config.toml
intermediate_size = 768
vocab_size = 5782
norm_place = "pre"
rope_fraction = 0.5
attn_scale = 0.177
tie_word_embeddings = true
learning_rate = 0.00102
beta2 = 0.95
lr_head = 0.0086
schedule = "wsd"
max_seq_len = 128
doc_mask = true
train_tokens = 195500000
Each number is 500 + 50 x the weight over its row's rms, rounded and kept within 0 to 999. Layers, rows and columns count from 0. Numbers have three digits each. The size before them is the row's rms in percent of the matrix's.

# layer 6 attention value, 192x192, rms 0.0317, rows 101-159, columns 64-127
101:563461528585559525504487549504480475418556505427478492526564468555460547558529450533464527574410547467541528455449581482473563514453469409532512510491474527576468427445478506402517602467451470
103:508425557496530605400465574571462434543477436493435472448433409539553508499475502447487555437510514475497519539397415486410482477453544567545562496516486564538592526477570560520570453500580560
097:481554432505500426549508512467569565451542555492549459534521450554528454444444567445492519560572441522477539537552514434562561485533474458436445563575413499529539568420444452486541463534503451
098:551475514478507492471481447514529451460499470457461490576540452485562577503445603535473618562519418418456603470431456511501479500473507519437448537418422477432494448515505513514424526460552469
099:491483545466441498464479438451502558502451479496512532396508438469394574567480452460520505410577472563511473417482481502539552516560562458543431538461433404450583434478529518505551420472448471
107:523457484542519524516480451600431467440580550464491516392463541532434538521493430435458404511422495548419455479466410557525513470444502573535577457487532524518510439463545579472543415465445589
095:455432477534564529487455438504486574489559473489450481489551513492460447455543574570543437547450548496544466519432465504547552424453447592416486454526523509475523463543561553552433504556571579
102:545555556517567477475589558498540465444504417590463584500433568504487397497520521510485532422466415525420488484478549607475435592474535537456555488410454480502474517444452478523493431531521511
098:471559481427466439542460462556460464480508519571530576532525472502482497477474507557542547425440548470516477395568488459579406547530561573471541452440489440405532521542526552541525478491512527
102:464508483462607568480463575483518506560445558553468491609510557532529421494461603549465443562555419476534565518577473518465483475458536454443519489447527513471446499444543541486493561592513507
098:553551426509458589543509555439445425576515523462547454537542534493543436456506558497486477548455472529444554465417503427555546518528522551483446520517466555531427417471539470440460510518477564
098:429436504533526470514510420548476436463546527457415478422565564424453577510498548556536504535491548451485583476501497545548451394479417556570443550471518437498473574529438402580469460563514533
100:539460459545544564387535523542475540534518473440576548550567514558454508412442590410583465540449463577539582447537529440478547538419555430535459427506475493503434462505484512438489547593444424
095:488534538445478494473495555407496491438424492568539508459550563501451551495449507524534578570428560564516584545449531560548441487452491476545512490524422508403573427425563568575414429514516537
104:522483558560487478538548457591423458555546551515553581412455568573465486515568582409421464507510478444443570497535505450472528459521537448562426517433460493514605387548471514504429418501466509
105:457461483517490427553474558531427478556414484485506496453524538466423520446524511450526478428562466534522555524547570453492541535490550536578452454478476569545448413572537541490606578437444486
093:558459510433490449457432456511527509587543568426511592447496443520505505571552521506472464538462451452443559523485539581519500386462496567503451528535536475447452572497497546538535501555514509
101:517423532536544453463455515475492484425437581520445429530499471549405478504549544468545577515497605458554595524594535581518503528559585536503599538402492468529538457502505564581591520562396409
097:507562457580482449450481512454470527523460530524502504483568515567498506484596468492482501529435435546545488589538498575510435557501557434534431491581572532534453450536534587532458400530438592
103:422580488524530568555541519577534583516569524492477549455584565556528474518455599534490571523432590476410466522555448450492464497455559518489549559491499504561459538488459581459487416527504534
097:423521556487447598515484505504412461456508519431516491489550535540460497555521465440552413575558440502561501469451484589476558501506458455468449511431454579487429472423526505514461527439555469
100:566467503487569513538463504545454537492513410434468434459591493564409595523509551546442544504480451442409448541601569499579536460588500446499533445459538454558580587487429442566517550597484535
100:550509490426430472558475445448519443586505542454418431480500517530417516418539429484431478452586577520435439493535497460440548484476560564572475463474521479451503526461459451553557565437500441
101:489457517476500567557452448541456453559444438417525433510496590446448547468562521549438422547446453494420463531501563569448445455559474554537531577607523532510442449437458512452489437496467530
091:503510489543479523466529588481465499535502496575465473521512560449525541493558456408470438565485488482506576500515540532443428464458477588545577494504493513484436598427430431439531540519472514
100:517570509412559557510467495438559584596444464553550554539494483458419604550475503500461448436487435550495480457526389485437447590432531429469505528439455424414556539551503505507550417415511524
103:461533465435501452429533567465460600476445557462439504551452472473540518377548494529551491530560463561531533495512474489543435483574471451548476523529424503508413422409578497468426500528562565
095:540417504427461434461437434524557536505475543519556534465565565512559444565560545447512512541453445482520522486560439533574515582582496495425503465543483462491537534452516526525462525511473518
102:433495558536463469448500518567451568461423508484436549510475488525488559506490532562505578437565552423439488488575563526434486495453522509485485581559470514523469467439468534513549467472424449
096:542522517414464562597613529552536530530562525546507434470426554546427503447483547529438446582459530469575434453470519446439532572452454521433455425596489423547531535542421447472434523457525417
096:469508413455539538529430462424514540447446474455533475525499457505522537459485593506434550565443568502535521392444560498523516476451464511424569410607432463501567511520469491555472540475573541
099:439564551480561414546494537530543424518468524530464430597487474555583544513538538482522533440498571522511477412457524565522506473454485519487415407536582462456416514594512589529547451516564483
095:513483520436461439537433460531451540539451593465521450498421488490568486500523534507455528559490432432462519544508555448423555566494445455575433575550524458531407456536562447503449421494542442
101:486511452482581546531536570528453540459437471524431563545471579518557425489445477531441564464563502417538516580456439526457477400566562575547482578395488487446553535487443474538575557521527444
096:501531439418514559574448433504544435502409415543482548580565583549427571517489550496458445499469486528416456567466571430569438426555542560446424546481461512525490430503431565485477464462524451
098:511509501497575466433487579513486526449571562437441520537517472421576528551482435573529548518391429459477528473532550468451490565536544526563563535558476570502433441556459551522553526424557442
097:505490542559454472430433477466479470545491488543434438463451529593541553548518494550503500532539487563575445495479435529496598571583486471512512519515444547501446561499567434409489467532543500
092:529456473576544486553556442527548549478516576457499532513575547481496527446450487415568455524456579475547552531541485466450521520500419503467553483460425472590448445422457524481442481550491554
095:533582481570531495499485511596438449445475459550430506588586557402468498489488567574473457547422527496513513551596442503493515506454533457405508528436460420461472542490562478543450512562504476
098:412422395447503571429452580526456513575548422516536443449513525429421534564485460552414594483571540484564542493473549564544432480479565445544560566545474569462412536534459556548471496563481516
093:452423594490561510486439512462474484514583554547561472467442533567441455470444464478422476529542464531418551416477573427483526432486426442434526577510438555538584607490452499441580534476564583
100:533422471544519469470463420470470454484549464447434573576512527470543519567540457547519548421512490517461480516580479570513524582560453558506552579506566573462502491500455581462464469490550543
101:431463544437539475446563468466503461557444569486536532479534526427545479543522492441427567557426432431477494540551525507484466555550494499426475554481534425540536604510542546566596453421497472
094:454474470494429529452507556571479447452492426469528429548580487515517570511485408543547505434421452619453564454397526453530487478469484464586599581530512534529565572443535554416559464464459476
097:429573446434507530462557526508509490564543501428524419462444487483494526431482411563509552579574486550539518514559496450496531499548599442497535513552586544553457561469476500446495591488465576
098:441535402513538460567540544471539558501567524515498532408488468421447598425544513519456475592524498442509463559538526444521416501421505431494520496434452451460525572411522405524485425498542424
097:543452568499583411585535508483503577505469531544488560434436492543421567569540562463425454505459536408476552462551471420418492494535421488479545545448517451495445542548534468550459461557530583
098:575513511497444452480498494458497445429484463468454506573391502553546518443514418522461509490513445578561479493452494578477455535553554544462429502517448588498427443482554559499521501428504624
101:560447427475463537547426434483537596458546530488448511493473487552572520440551472542480505555499475512543432553458519532547444510498505592471435557414510513528449416598432516443470518515555559
098:414538461515559520554555559479579598476566421416418591524490466437550460541439589522428458457525503496552469466419521490556530482547477495419536462565542448468510517460461505474546466490565557
100:507507464472485508527453593541536531467535397512571436428452506503464495530509557546549565550450600554492498459508500554561494533497506458548521482413456552541476510509470479552580557424444503
099:502562534448564425494534551551466576473539472493523492474471474455529560563565521514455571563489580471533444488523570494466562482597512503556419560465543543520551457477559503428577585565482481
103:531532465446509563548457438459528557410552504497484463436449495485562439486590434421563483383443511568412486424557441465453501530551442584443508470541534479529460441479558469487567517543491563
098:575493551483453552538594414524521543512416449559459490499503541438502593438504587425510525503546449419554476425475516477544486483435459414520450551461571513528473524473524505587510475413463478
103:529416521574483426542417492596560534544442424565474471489486523556578486588481417450464550566569473529508556532451537550446466574471440457421528477500615467483503473574431458488464432538474428
093:576492470375580461527529442560486545535497514493504607496453494457563511537523542463519466538496505560450503540465513514494468485433496524494458525428507507517552508463467541522459561595565477
091:476475522549448495540532446514449426476467508504474446557538457457614447447536515506428501547554499457550452415452528461531420583584528470526509510542481521564440554499419511578461555515473548
100:478437520575503454468525475472486412512579473512437570570477514458463428434455401549572456457532480541507502586571601544518574450586472425440533427549440451568506443538546400440451536421456413
098:492581582431529541481474420495441530540523531412563487535489547561490402507490489478505452506547548533494581494493535561552485502458501507445476584565505516505548435418527496415462597584472468
# layer 6 attention output (transposed), 192x192, rms 0.0267, rows 101-159, columns 64-127
100:483543461515526438425524405499634439499517406475487490513472536554488494375500514522553492573553509503477549534520516407566521590415438474448509466486587531430475553505548588482476596507521474
107:453534564443476493426502563554478514526527423659457448531485525464456511504523499513493476508471557525471449438516480462512497501513531502529477508525420490564529468522394542486523499481450531
103:525512593574497499469374481524438476521474500445592491488473514497514421440494445581505449573545544454503447421371525562511539504449514488516461443482452513453520562475660543495491553530547459
111:399523490545552440450458423531497553509440631549486478503532512457443611499570545428426413531571554468538520582546502545474494514478520594471570421417550482611419438512447513541438468535399565
094:535481557456473466545401552571431511527529394564523546478486497540418437561566449561451494519537516451518500484434534578527464563438544536504476465500574524388552502463534524491582498445551519
109:502510507418449500515571458481524478492554376577454455527492449507592476512558403501538561431540503463444478538494455426544434469514566469465529487486501531383546441532505610536545447514518576
098:610457529524455555468399505468465520527489505524427488596418496493500471468392481558531438456544477465484537548525575445504481488470554533485423433437514511473521528453496495406589549393477492
107:524461502486468530581469467492539528476490480543484424457535445627502567443555456465503534509424526513459497488512479450497612492556461542553467424530541428576431478463478483508459481344519468
098:480455535506484545470410485457583480515575549469449482505532553504434544424503478554445398499503549555483436465543469491516427507492434552435513530617385435681542515475471444507426534451458533
111:491485471458460481505593498478508509461453406458579460548453480478492485440469503499557534449363510550489507525476494469502547452503496525528540461514574554484356576512502449424501525545501461
095:539484527488482487535566579483484469563501436571589508535427424381446480426490456502575418524459512487531516494416433604466521542632548567568568495544509540492431468488494476450511463468574501
098:479486531544551534507455473522566529407450472529593506488566505531539564578530505497413481460544434434509479488536487527502482528448501423381538562438481428535534433541460545535500562633454552
099:551455518523475480426650465556516496504496403519564507490577548501463419468508505603603563538409475472406498395546582571487532508517559483444469443554429501390401610560647581496453562438519375
100:592512521513493540578495374552519523457475422514548422460553431525603499536578404404494501536532500461505519558472421458476558443483499441526542514450585532542455544556372383457589455564511539
097:535570499446471463552544523471484506500442469433487487464515477414416515568537440539452530573460562426399526544477415585484451569488487498449467420482527515487464458452534562512508466481519485
113:565504442495531433524600565455532561520543436418377432447465543493502540506465498457536553528527540487478566519410464536483519435530553555548517438481570406530436490456571471436381528420498491
088:579445439478564575427453492442530572486531548546540489535502438480489465516454551500511416522506556564594471415515510432519587486448448423467448469497576573504519527544412524488468516488496516
099:475573396469540572509493333546471527407558475570506482427569545504489552551578576486392452487564459522502445478529488515426453417449531523494558519460503434544462437473459490565497486489497556
095:490532545556522571484504514559559374599510475513495537485417495392557447529478452450595489531569531425506435402526441531504513474430522555462456522479504553446570519542486459557474379570492477
115:452542483582526620422423417422460541438537553535555522448520459492532458539566534582497512503490421471543438461511615607453557457453503593482468557481459446460536555496478518616474525510432481
094:525527512548530510518620511493542446574546439441578556485508547427521466427503437562538639488588480546586473570581499516513501488484583425425532509559459426488477494521548503514448511545478406
107:516533476496441561527441488515447492564511576484418629567527496489438420514545441532581427453495506497405525533382549507501478436384474563520418445510544451518602522456426534607565508553483486
104:526521455476473479545486536506486504489508475488556463416527491418542544532526536402448528544606507542460562479527489581455479544422500496544445512466508436525529530576424498477545463481465438
100:478472526379500473528462456506507501551517535593624543541547446397384386551569448452532546554418505612441501440453468418596502413442501498503490502485497538535544566461452438465491493518505452
091:490546523545497613508564474482597498527481571596540517552548448436459519467547527517484503494479426439465511462549496469515516519478563492453593599500423396599488485605501544518395538464473480
107:566569546466465540532492595547451525513597482444424450519529449557503442482420421472524555486471575509498527488564547551470486537522483512541476398531517546442551524532506445468528419461469372
112:491465494602541483444521402584436502419509501476554462445480578573514483523487597475550448563495461400602487475418517447478563559520528538569484545487513496581517488490575513490514528547436518
103:480504538510569472556563499477511490504518506467585439572520442566517479448515440465527493502459557469447545497545503527392526497596514474522470517537573582535550451459510537438503412517540533
091:459503510516484486504509522528517501564495493538443505533570480517511449490575426497458518464528434498488496484364501418444439437497530422468518399598532497495627531524433506435457535551572493
099:448542512473561424455494533473545563495500541393391408500554539568439593555395455465550514464530554573451494560577480585413644445476518441558472440494497450558522554503530488414544498405472480
085:579469482583459396469458542552455479520562493501469509512541464537430494519529509551515535495558548569498446514439557446505502387539423388534444490503438596536542536451498481470454552452487498
096:523461487545375495513511489540548410455524535556459468602548552490529420449539542573549493534493496571576400483458463390585504526588465453442562429491430523409447427488542566554432513579527474
090:503530553537464524464470551474513484458422545515513621507445498527517446506580511461487466616522481483501489465485495476466428535519475518523529438563377477432396513512544531398517519495494506
099:505545466458568547474454578478549588483478479476370531461460527494478566471479496444525543503524458500513549439507578473451489459491505516455499460500508379533555499617415576578513553480412494
085:455537559456500539518554546463485543525552489532475490518475571455506500482482400491480555528483447488491514481540517560383522456409567473533487516479565495588511529561480523436528509507489470
108:501517537594456448562503502596497476508461458558558583546551443466496448454538515529469507441452476538443461521454551398542429460609478521426492512566459573431451490467526435586502497623496468
086:423500526415525551472471491510435507417441435454510510484516488512456601515516545458434530517506551500406544551585412502499485446473542469526527479509481487610500510558454534452547525563498429
078:489505544523539600488465453605546482600418418604503530528499484562569477454461541575455480521542408458433427542573525399584467529560511498474499570454426547455490454568534513508404530595431519
097:539565460495487562586492428471492416535538588480530536496455527577418550529499549584505399573419509481446447462471430490607488499485480583556508499542507527564488428458498500478461493510488554
091:527491551481566574532483447450518537559496633457522547502511513513449440430493538476499528504458492567596527380483509445554473459486476447535465453592473509490491486505432420458493591505493517
086:504499522427561595464570453421440516479468464532437485500449452521521535545395572467352568475480472476526581517539553487396605388505528532558512636413550414533507553530523437489519560463427519
097:536583480545466512624583478514584506600594536552435448474524451522471462396524452573580458532472436472496454514458541530521474467472515488418441544540484537393441481369584486446480473443557438
094:569466526506409485621450541501411434532574487509503491482482392481478454485465515462518475513485522518509475521400446468466441486558518465525465414522482587433553400457536366480501428537554582
098:590429493476473496461420445460428532542476513449549596516475499476476443590428607483441572509468543480508530561418511469526547386507533507531466438442483460489492554555486387579577525519482680
100:451442451442503522491535419444444465487504600551581490486573538566441453540517537434442490492494526523550527505520482531453572495455487551509501497425518480484457478494426452606584523498474476
092:540564479558416431458550414489486406497607573472479436453557495538538446538453524490559505550432533513537482535544435445536571582502431510547437387547546493499444479526558511593416459467500471
096:560522545455430546595479535467467444574556555492474515510490432386465442434544504500528500531456487514548516472514512430546396426606499549495550492500491660392518481496575451408470454524554499
090:441472594531507523494457440593559480547446497565653523436511505432493481404541513460528504552516493511509497469448496495488517494585521509463586551436447535493433522486578444543485457583511496
095:510512513440441590494502459489442539604533519565474429450560487524376503541413478600462513540566464507500530442424562494554548468478528548543524463488468502535477520532466477511449581485515466
095:502490470507494418445515444520487577478452573431455559525547505533502441548475545535461585513460516554552477606504542474476451502485492498486475463494450575357445572507413534531449541554459534
095:541561506495540495612503452405545512493573589461469463498538567545462432537491489505525537500397444574524499496539574599421551490503463488489454523474566423407476506591459448628502436489500546
092:527568494474427480506530561479455581504508455431379448533556501498386486502484501470561577427485536443454545480506477574504564476451548511502489413487611429520579501612499515490534484514509459
082:525399570477516487461497501588571528518430514497610572532487577491499512508450508495456512538538462495522473553490573472486420475576517619497562595447472511462450485497446464517524566495468541
089:503584514523445520484552597516602393470454462554361455517480500541503589474488485544559535654546503527525465547489526493542476577462447492486441463526433480401471508486553646470468516612456447
096:525559505482432434474474557519421466560563521457509475510491507448407469465557538544578514442507496464468475452443424458521493479479558471534543380649458569375501406436586491505502498491573407
097:552604526585481545538546556479629508565613465497464474474412479524476498448455437579592562522421510516467507474547553443501484581474510494473514465531461475367476500469516614412399408460483388
083:527596535476501522440511548523533485508429507475486452479503445443513551554449446492511413517533483511551532518465422496555508540462533484495502453529450477328489485518576442529528409487430494
098:460437516548571446482469565585487470498434363491519471463490519539576549499502503399443519524508461489486471497521530430447518528470502411444434518461498524602572490487472535564451542463529552
096:493460544394570566528541501439515574476490490519498485512472501569532571443457500401520560466505535488499566510553555553445567491471512524544467529406553533547472532530418512467589546428514486
# layer 6 attention query, 192x192, rms 0.0369, rows 128-175, columns 64-127
089:450527517569588417555543533562556455466583530457495468589545487402519431610497420572655544509449566538497515407522512520526519424449486550533486454483525572543437493455449448565541431563508418
109:560443510499448476477448523545430495534543511593540512557473493428505534545553505580459600478534576506469466478566434509542494483504457443501497465538557582529543464537443511481499480518562457
111:483512476511474458504534563518534473577492531579569435483541606511448450482486486546461554586467512556470471480555439399543567480469561418488552512434508530389435504468469461553463504618501476
150:407566433481452549451577566534391526429518452510417545493519498449522580407530438548414572523475467449447550554521464464570453587501544434467490534457592584462475485486400528541502525493557473
094:469465549460609431458548402490501462531468465493576532450465463517468569539448542463442442470504468492547573416484535463518473497433494506434487516469546531499475575570559471425524432509470541
115:526446543483590504446432477483490469563508459438559476436436498436422449576411552442602506481501508619480545463412504549465560492527521575520577489495448447576536572424535446463536492526552557
082:405560455454507500428575425575429537403489448574540477448479542475582495474459462455456466529459568552423582559520478535477513532473514494561499509565559583584489456502528596542518504410614538
148:607450557541543556472444405424518480514468500459582461482435494491426480505469578488545482473475544560544531467470516561503462500493431547495563516509423484520545487447585402399531482503484543
087:496570605441557607409558576387500501440376526474530555533546534553517602464503533603436510492529511498454569499508497583464447433612449473564541464544545482476444514437462461486443529404423486
094:533489447413618433511508465545528552459476589469563440438465525409445437484544525560521564594502476539393439514553496445513481456542442451501478570491382493473455463536494535547546448472536539
098:498474515483498442547532405541438519484552555593576562525525438524472408568438451488414430486464448521464456600437522433493498535487529568465555477608492506479544506423521453518449415498533531
095:504525496554448541558455464457484535525430437525426580542450585598549454429517492515427518476452415515509531548457543477438499555434422515511491470482430545545567508493528477582448507538572468
098:444459546517488522439413443447548569432444492433508532473503416424492492481517499466538571498419563505473502537541544503496478519514431573540578439410577411538511501467440426535467437515504486
096:418476391540492464527547570434426484402444566474509531473489473548525428500475439473562456476416542548474495531407604515459528469606501484587505481561505565473436483427548517527440530517532554
088:519480478545478593471442420483562570428435559485491594549483404506450572513505477460473446600466554474494569513553498562585510503494461467561501463464524504390497575464390538515552452508496407
094:493552457488438560569460522490509509469585463550452450450520581499494448441427520422543462560544515487599532497496510582378521477456553469470534480510550565618554546496414546483543490520424471
092:573417515510423415453475510523567484527446435503451574568564501523415486482489546444492487528483487522475497495533538538437435497453430529483496476459457406451442515530455430627457460455556580
094:567508506532444489511487495554603483500564576464545448482504556538532464483421410487475528581491612530470477436496444518547451445533511447475520559484558426559440581527469513513422514447378541
102:544498523501506507461539513490453527481533507531459447448558492545384553491563465380453543491555445520485560423524564473594512506522508514467538424542538495543459519437567452427486433431485418
089:525563537544479438523533490540530446452464425436543459516489438440566384503494514397471512516576441496567453455476498472526498463546479417447472418545540442469436515466546460502497459588496455
094:526473484524454540516558439524468477435494544472442488509467582622477498449567444573507483525472467476513495607571482464435553493452511430503368461462545427432554496505513541472477488551459449
091:537524538612475396543492441435423617458483414457524518535522420554492475492452500500460525545492521520516565535609411534508547521426527456427424566490542506530528509449523536468469524513492442
088:538493473562455586426414457450492456523547547588429474457565523467540468455519573557486520549469530535491561512585439456458492487572519533528499507548478511466480540400421448502547566555525488
092:476553512524537432469537534564514506548562491485441502469548410465531494515564479483477515514485534530543425453447430500437383460530579477460447485531550537448481547521508489447533478460581522
093:509525517415532490591404425579562529518553477509528471495526498587505608433484444501455469528547513510449416548555423508501557579545540520530521489540445578456563489542541492496440580485484518
099:559530446585505460479514429437407427457583539495500540539547485534577523444504600584570533488479493471488483550564548546487505614502457416416440582531454571418488541520478535471463530550542457
091:461594530399447513433462442427559441534547471423448543502446539519509460466518502532487566472529494436488485501538449542401526417565574552526434463485513509518497535508520563434478572561461523
098:520558566490469528473459584465460476585470456595544484455529466486576470489430495609447566494478426499490493526465412490459524512441511542471400434472557473491478540499617563506545560452555443
092:512502556524491497411461542504444569422475530533457567435567454398520579534488458450497563484570508470400547525456406514463583469501433394615554476440414529522393453464453495416569525469451506
089:534445549493572465433417533415560498454520478466578432536429455517425564473434503509551499477575551465463578486497592450433517502558519470485589508483408461555561537577542560452557482433521415
097:446461386575444568507512492406560541516453475450519521492489496567471529490508508589481492542493458491486490450508590412490427483443550525367475529547400435519529518540495452548404515478411557
095:529565524513554541456394480503545517506477511498501535460497412403511465511382499425508480568416520452524546532524424557557435545530495494634503497558437519432417497545455555433455463455531527
090:483485539414428539499542553431484614424432442529501461535528490559493513482522538455411548520588501499490532519544427448515473520546555478546489526447426480424421534543546480481402535496449430
102:554515438500468488497547479554418492459572487537514508568508540501555579476407423499475588514505516487453460454503528500557462535575409540481444449525544599556610424550456513505538486451583468
106:542486466505558468503513459561529417432552540465447527496440449455569506559480526490471497496480519465428411513450504577504551571445489539464435383552554523622572447457456542523560417461558424
135:582473530584532445523421433437529450525486534537529508423553458490454374578570585464559390477507552509560508507469557470454508389427592540539504472544434413486492491501532442479479549450434534
108:468546542558491457542541424442492424572454454524532509441512540560410473542598493519574408520490461516480512566530543494436463520460591442474510386531494515418489453485569407553473556602418472
159:433501437471439570534539535549474477472561513562413500530553495465506530437489483483483569521523458410434471557528463501499532563576447456455463537447611537479493495607482478567493521618473476
179:443526436398433511536507588536442464490547481513414514527506529487533545515528456532429502522538435447481421532538458473592520559589459461474477512476591564461491474564473536547465528573548511
098:552529519498571523462448474448506498491497432426492473458425530486514486468474442428494498521512472481503473478597493507476469412532476551562570519534449552529541403513504493419473567461523507
096:420387511455426380508569468574494463468448497521506586489505519407445532484400439470509537461541429559556473574464510496528523498518441525460486485456509498570492575461428476566474472419509506
098:465513455511562554421483394458491457453539503524507482548514477499598447446375465588490507529502539545559440393515572563486480509537416534533545588528552470557516584509464542454616525537487485
101:559576557488492476537476453561460506521548523533533409559419576441449432465469541515452533394500509436426529420517496412460564494521486477484466505487489569465596471511500435435532440525527519
106:559497540498602503486430490402471485555511402502557400459467572470548513475429470529423607480543471418504547477470483495490515530507483535568418539497461548536643512498566555510539581474568469
102:598510468522501477464454402507442536454456492576467513549491488557630537523483534442439477536505528429433441412518468477434481461521456456454473493489458480511491519568487444499443554439568477
103:530517453504531502446513501532448541562545439433466459521464453445485477482486518470538536547506543444588577478429582473491556471450486451425432405469555491513545428512544406548426584575497466
107:543459475521473572564513447506579441535597473501512482469568533437482552565477493439413474556426541536510426543485593402429608561587412524469440449497486509505459514457568503575509464491510442
102:517423487469600421486514492422480572439505446406454512469490492554552520459438517477518549517555498472533580528539469437462474476482556526565586476498499585515463578459565476518523388429388537
# layer 6 attention key, 192x192, rms 0.0365, rows 128-175, columns 64-127
109:573433493509422571508402468519604512467463548526507498441515559550541524517498397516473520600492432480542486566448472480513504542458539510447486519475530544416504503487546594404460507490450573
104:489483429577504474528579535443552447436579579416481552603449457474487459462400427455515425445503545533544511486430500500461489497547468539592553479520557518516519453503500535585542490522467518
089:524498397477481476592425468458526457553518561528517494494536470494476510483486537525460427458535576442563517496532515532476430572512522538492441482568570507509524428554534488473471379502553400
123:460557375413446528545560520455431489467545474498392496567490547522455561498466437472405511467540527476479486498515470412530574542562527498483397527529550469521475540551447526459436535506544470
111:617428579547458498381446503498597569477470475481550470386530460405506524601477567491515566529534509568528517450496462551420441425423520562585609490448541400502482605457558492543574530530532529
106:513556634476508456444432528507556470476464489448489511496432426398510469563546510532527466513554416529507561469480467518511443518374445441550597523452502429519430466446445576551451480544492518
201:556443571533555451423423478524568556488445539496565471438420464425480432575538583460570512515476498629554536505495516560473456427452473535509589454493468416513518546436521478480529490440475527
075:448504451587445503418466439505487471465459505474436513444547426465425451501419474413542552488416576541527515557515536529453456398547575516479569551541441424544517612501465565480485502524530518
098:459399528621582480518473478429496475571508599507462486515420497480459499481505479407456560420429557495534566504445455514455489534505475548557586466435577553567512619570479523506556535565536470
088:434513472466469583459574520587474496454476531464556452491587557487527601595473406504482483452469463553498464522517553566529541541538486531457481466431524447451440520517520532529552534431510436
096:537482550506479547597537478489513511576473538554584452501450487483459452469465414467562491525554459418576454547494569508579566547594511415427420551480510493517454458423535488474440531533473510
097:502444431536483541440447412596517532485475553466546459475566548500480441545455466560471415467493551513531427518575505494599553565550528538387446489478531453471453445465440459423445597477513553
103:428461484441526525436606489532479450493574567445424463518459519539484526559441535415478574441549411603427490500482512508422554567462479539457557468554480506498447518555503567550475481539484546
098:601498597433508520476549517513506472558421533495494555492463521536508483494508475432547507549536512444496402543532545510480472420483504518536489521438391440439526577513555564530472401526455493
092:430429532558531436483461553525447510537472517484464416454453446435534537579385458534562567497478390498516421605465507466490563544583467533528524460512472383558461524507577453444442504475490483
098:565513561451517499497477440484593481500556378459552522496542525440547515581540390465488533555423446433409515498440457491550514576507533530546423439512498469484445485552549506562472544468429520
088:585568553601514563426462525584370440448558507523537552458492479530557505551472541472482462563459452534392507539468551442458493454588456512495510562518426436485420552504482495492512489522536539
093:499474615477482522415444454541499438519569522385539539535483439401564421583525426544557506534462459503550475530494525482480458569478559464611605471481494453474563480479537453498485523530574504
104:533458536487623541507540467568464549542439432507542515503466521548512600462499560625450446529543576466485444474393397460461474520432558467465476610551509524474558491460549463503471470470498546
095:538429572527545493490496467455447402541439501491517439577471495571447465541466473496384476532544559551426548501426481557497517523496427440512598563471432527467552469506484564528486484501484525
099:588490477540422475546513543450496492572433414522542475458509517558525521397434457490565436475529477481489567512487528486574556470560517497495512443590478478597503453535460528431460423500527510
088:560582406411499449525506449520512521507564518499556474439489531513429581482566553477508484477515438532390527495630475415513481624485472569504543370477505531540440511440451504505524529509561528
096:460545469454537494611557375490561432531527474532542478494437483469439513507565387526516499465470472451539440521517532453468549515511549485537556550516388546446466508509473478422551520429503490
098:603534512465470552506465525473488436461529534455461427556429502528459455517460545467462472441546521578556502486573512488396530450621513404458498493567533488492493512483588491497566518480542567
098:408429500543416544522461570468551521547443501441486546543419550471380563447496419522545541539515482479516460502471438416550520490548519519549510487569497468460484532554544497434436442392487524
092:568573463467499578484474481448576413515495587464483481566461451539438449456482502486525447465495400479477499472517615466420441541503491558507457376419454499554519503467490582543609455480433509
088:535411523395511475386473577508465538427541451468565473566561444508505494470433628553447550505534492512516480558458497513525442572424486479591516540484478519426514416599507574486482503538414541
100:426433514466569548517493396469650546600538453482552499477518481441436609501477517405601524517520547483528449576475537511541499455519471531543544430551511444525545520477414443568473501522593454
096:565413513498544521563513563566538492460479500492463437421461504493482508512462533388492546468475464524493444479507438529531384474461567553599544488433555431453551540562451578505491452445492442
093:525538439452457511442539496436457565509554471438517612489534507463527510550520533552434549575499582494503411547557381509517457503537494520486476381519582493510527481590466555554437463520560491
103:469477561500527509422416397512527550475565415542583496520593470481590546523532544553569445420552523560456536383522544421546572558502419501462504438469533480568451540458461475522409508450439475
093:462541565441493387478554500532560400499509567451506553573480453466517413512487492395500486474571509586457557539469455510421523529439564469569429525488537533574546452523610561543458512462433561
095:549461538525506548463422505507604482504550522484485480469555470511500504574476520437537469530497521513464558451449527524449570492553510577479515564573503567588528507477516392408572401531519536
092:467561509574584538514486550495541446519487475413446554511481437490463429459545550505530505421545566496536435469587563575431474574537541505470399490485523559534531473423483454488417476554480445
092:623506494411418441504411501463520582458433567511520571532542488462465411556554566382545491467529465538552432588472544516463517406488496419494550455525442499380416503540569510513522519505520566
112:537446543498519459448485482531573495514532590530524471436459518465531396631510565452507521510482430476472535514540614488524457464453430535563509499538428530474404600506503455518617490571466542
094:527529535435526443564571513481409558533511564446530402408445584555523590423497406618465565526517522423535501472481412542457448612459496540468408573600454554574428470438493484541448467426568456
129:401486458487530514559579560463409422479541485488430432530507587595560581442511434559505508470467495429486522440523510491524551569540601551489456505545538518582547449529540467419443437467446516
079:514545507534518488553494529485443487449438480469535456532502586559424549447468504540422555570526549406526509514457494524510494562552560506409442613481601493602485439485464451471441443557546526
186:604458536481506448399453454571565568497472571509526554427461438394476413601504601485524475505492452617487504535528514519422422395483410490524581489469457430510448567501497500527601532467500541
098:512484525495428412561412548637556520537439525465569498489516401460550383501553509572532593435515524469432562572500597574391407525589428530590513398563561494557448509475555547528545479518470445
093:375451543522517525449537531487510467527443613435432534516437460506550483468571550496505519504539527371508492566417543528451466431591591530553502440455478575429482585485504485548588513569507564
099:417521476404487404493540447490555437569492442449553432543481512445609542482465383369510585480491495511575466490515524509547486507489499542507454429470555472475488423454413478541513501485444489
101:477480440519503438466451573562538488383580538477555457403504508383454495453521418521566565439531628511561490505473458486501519420464526457569441408489517495549516568431520444592524492421474574
099:511503551569474505512507562487503471516548535450449453501486556402454527443542453598570476455490503431553443402564524519522455493499560437559461434545517406420504557472480517437504518516522551
104:513467508378530527506439465505507500470546447485506518439463491467602599462462521476485501587451472565543533549574443441487570590420617516521534472557564409480484443473539567522515570529508582
099:489525466527572575519509456532493505481535570386464558478488538447481513489443508426570461464466476501541503553405485499518481598436532511494499541529506455470452435475414445490542424519536374
096:573527464468525459427540476547485520522454567513543516371429502509442463538528521455511525480598539582487562460497557475433449457520540446499470517516471498429427469473530419536515558558509499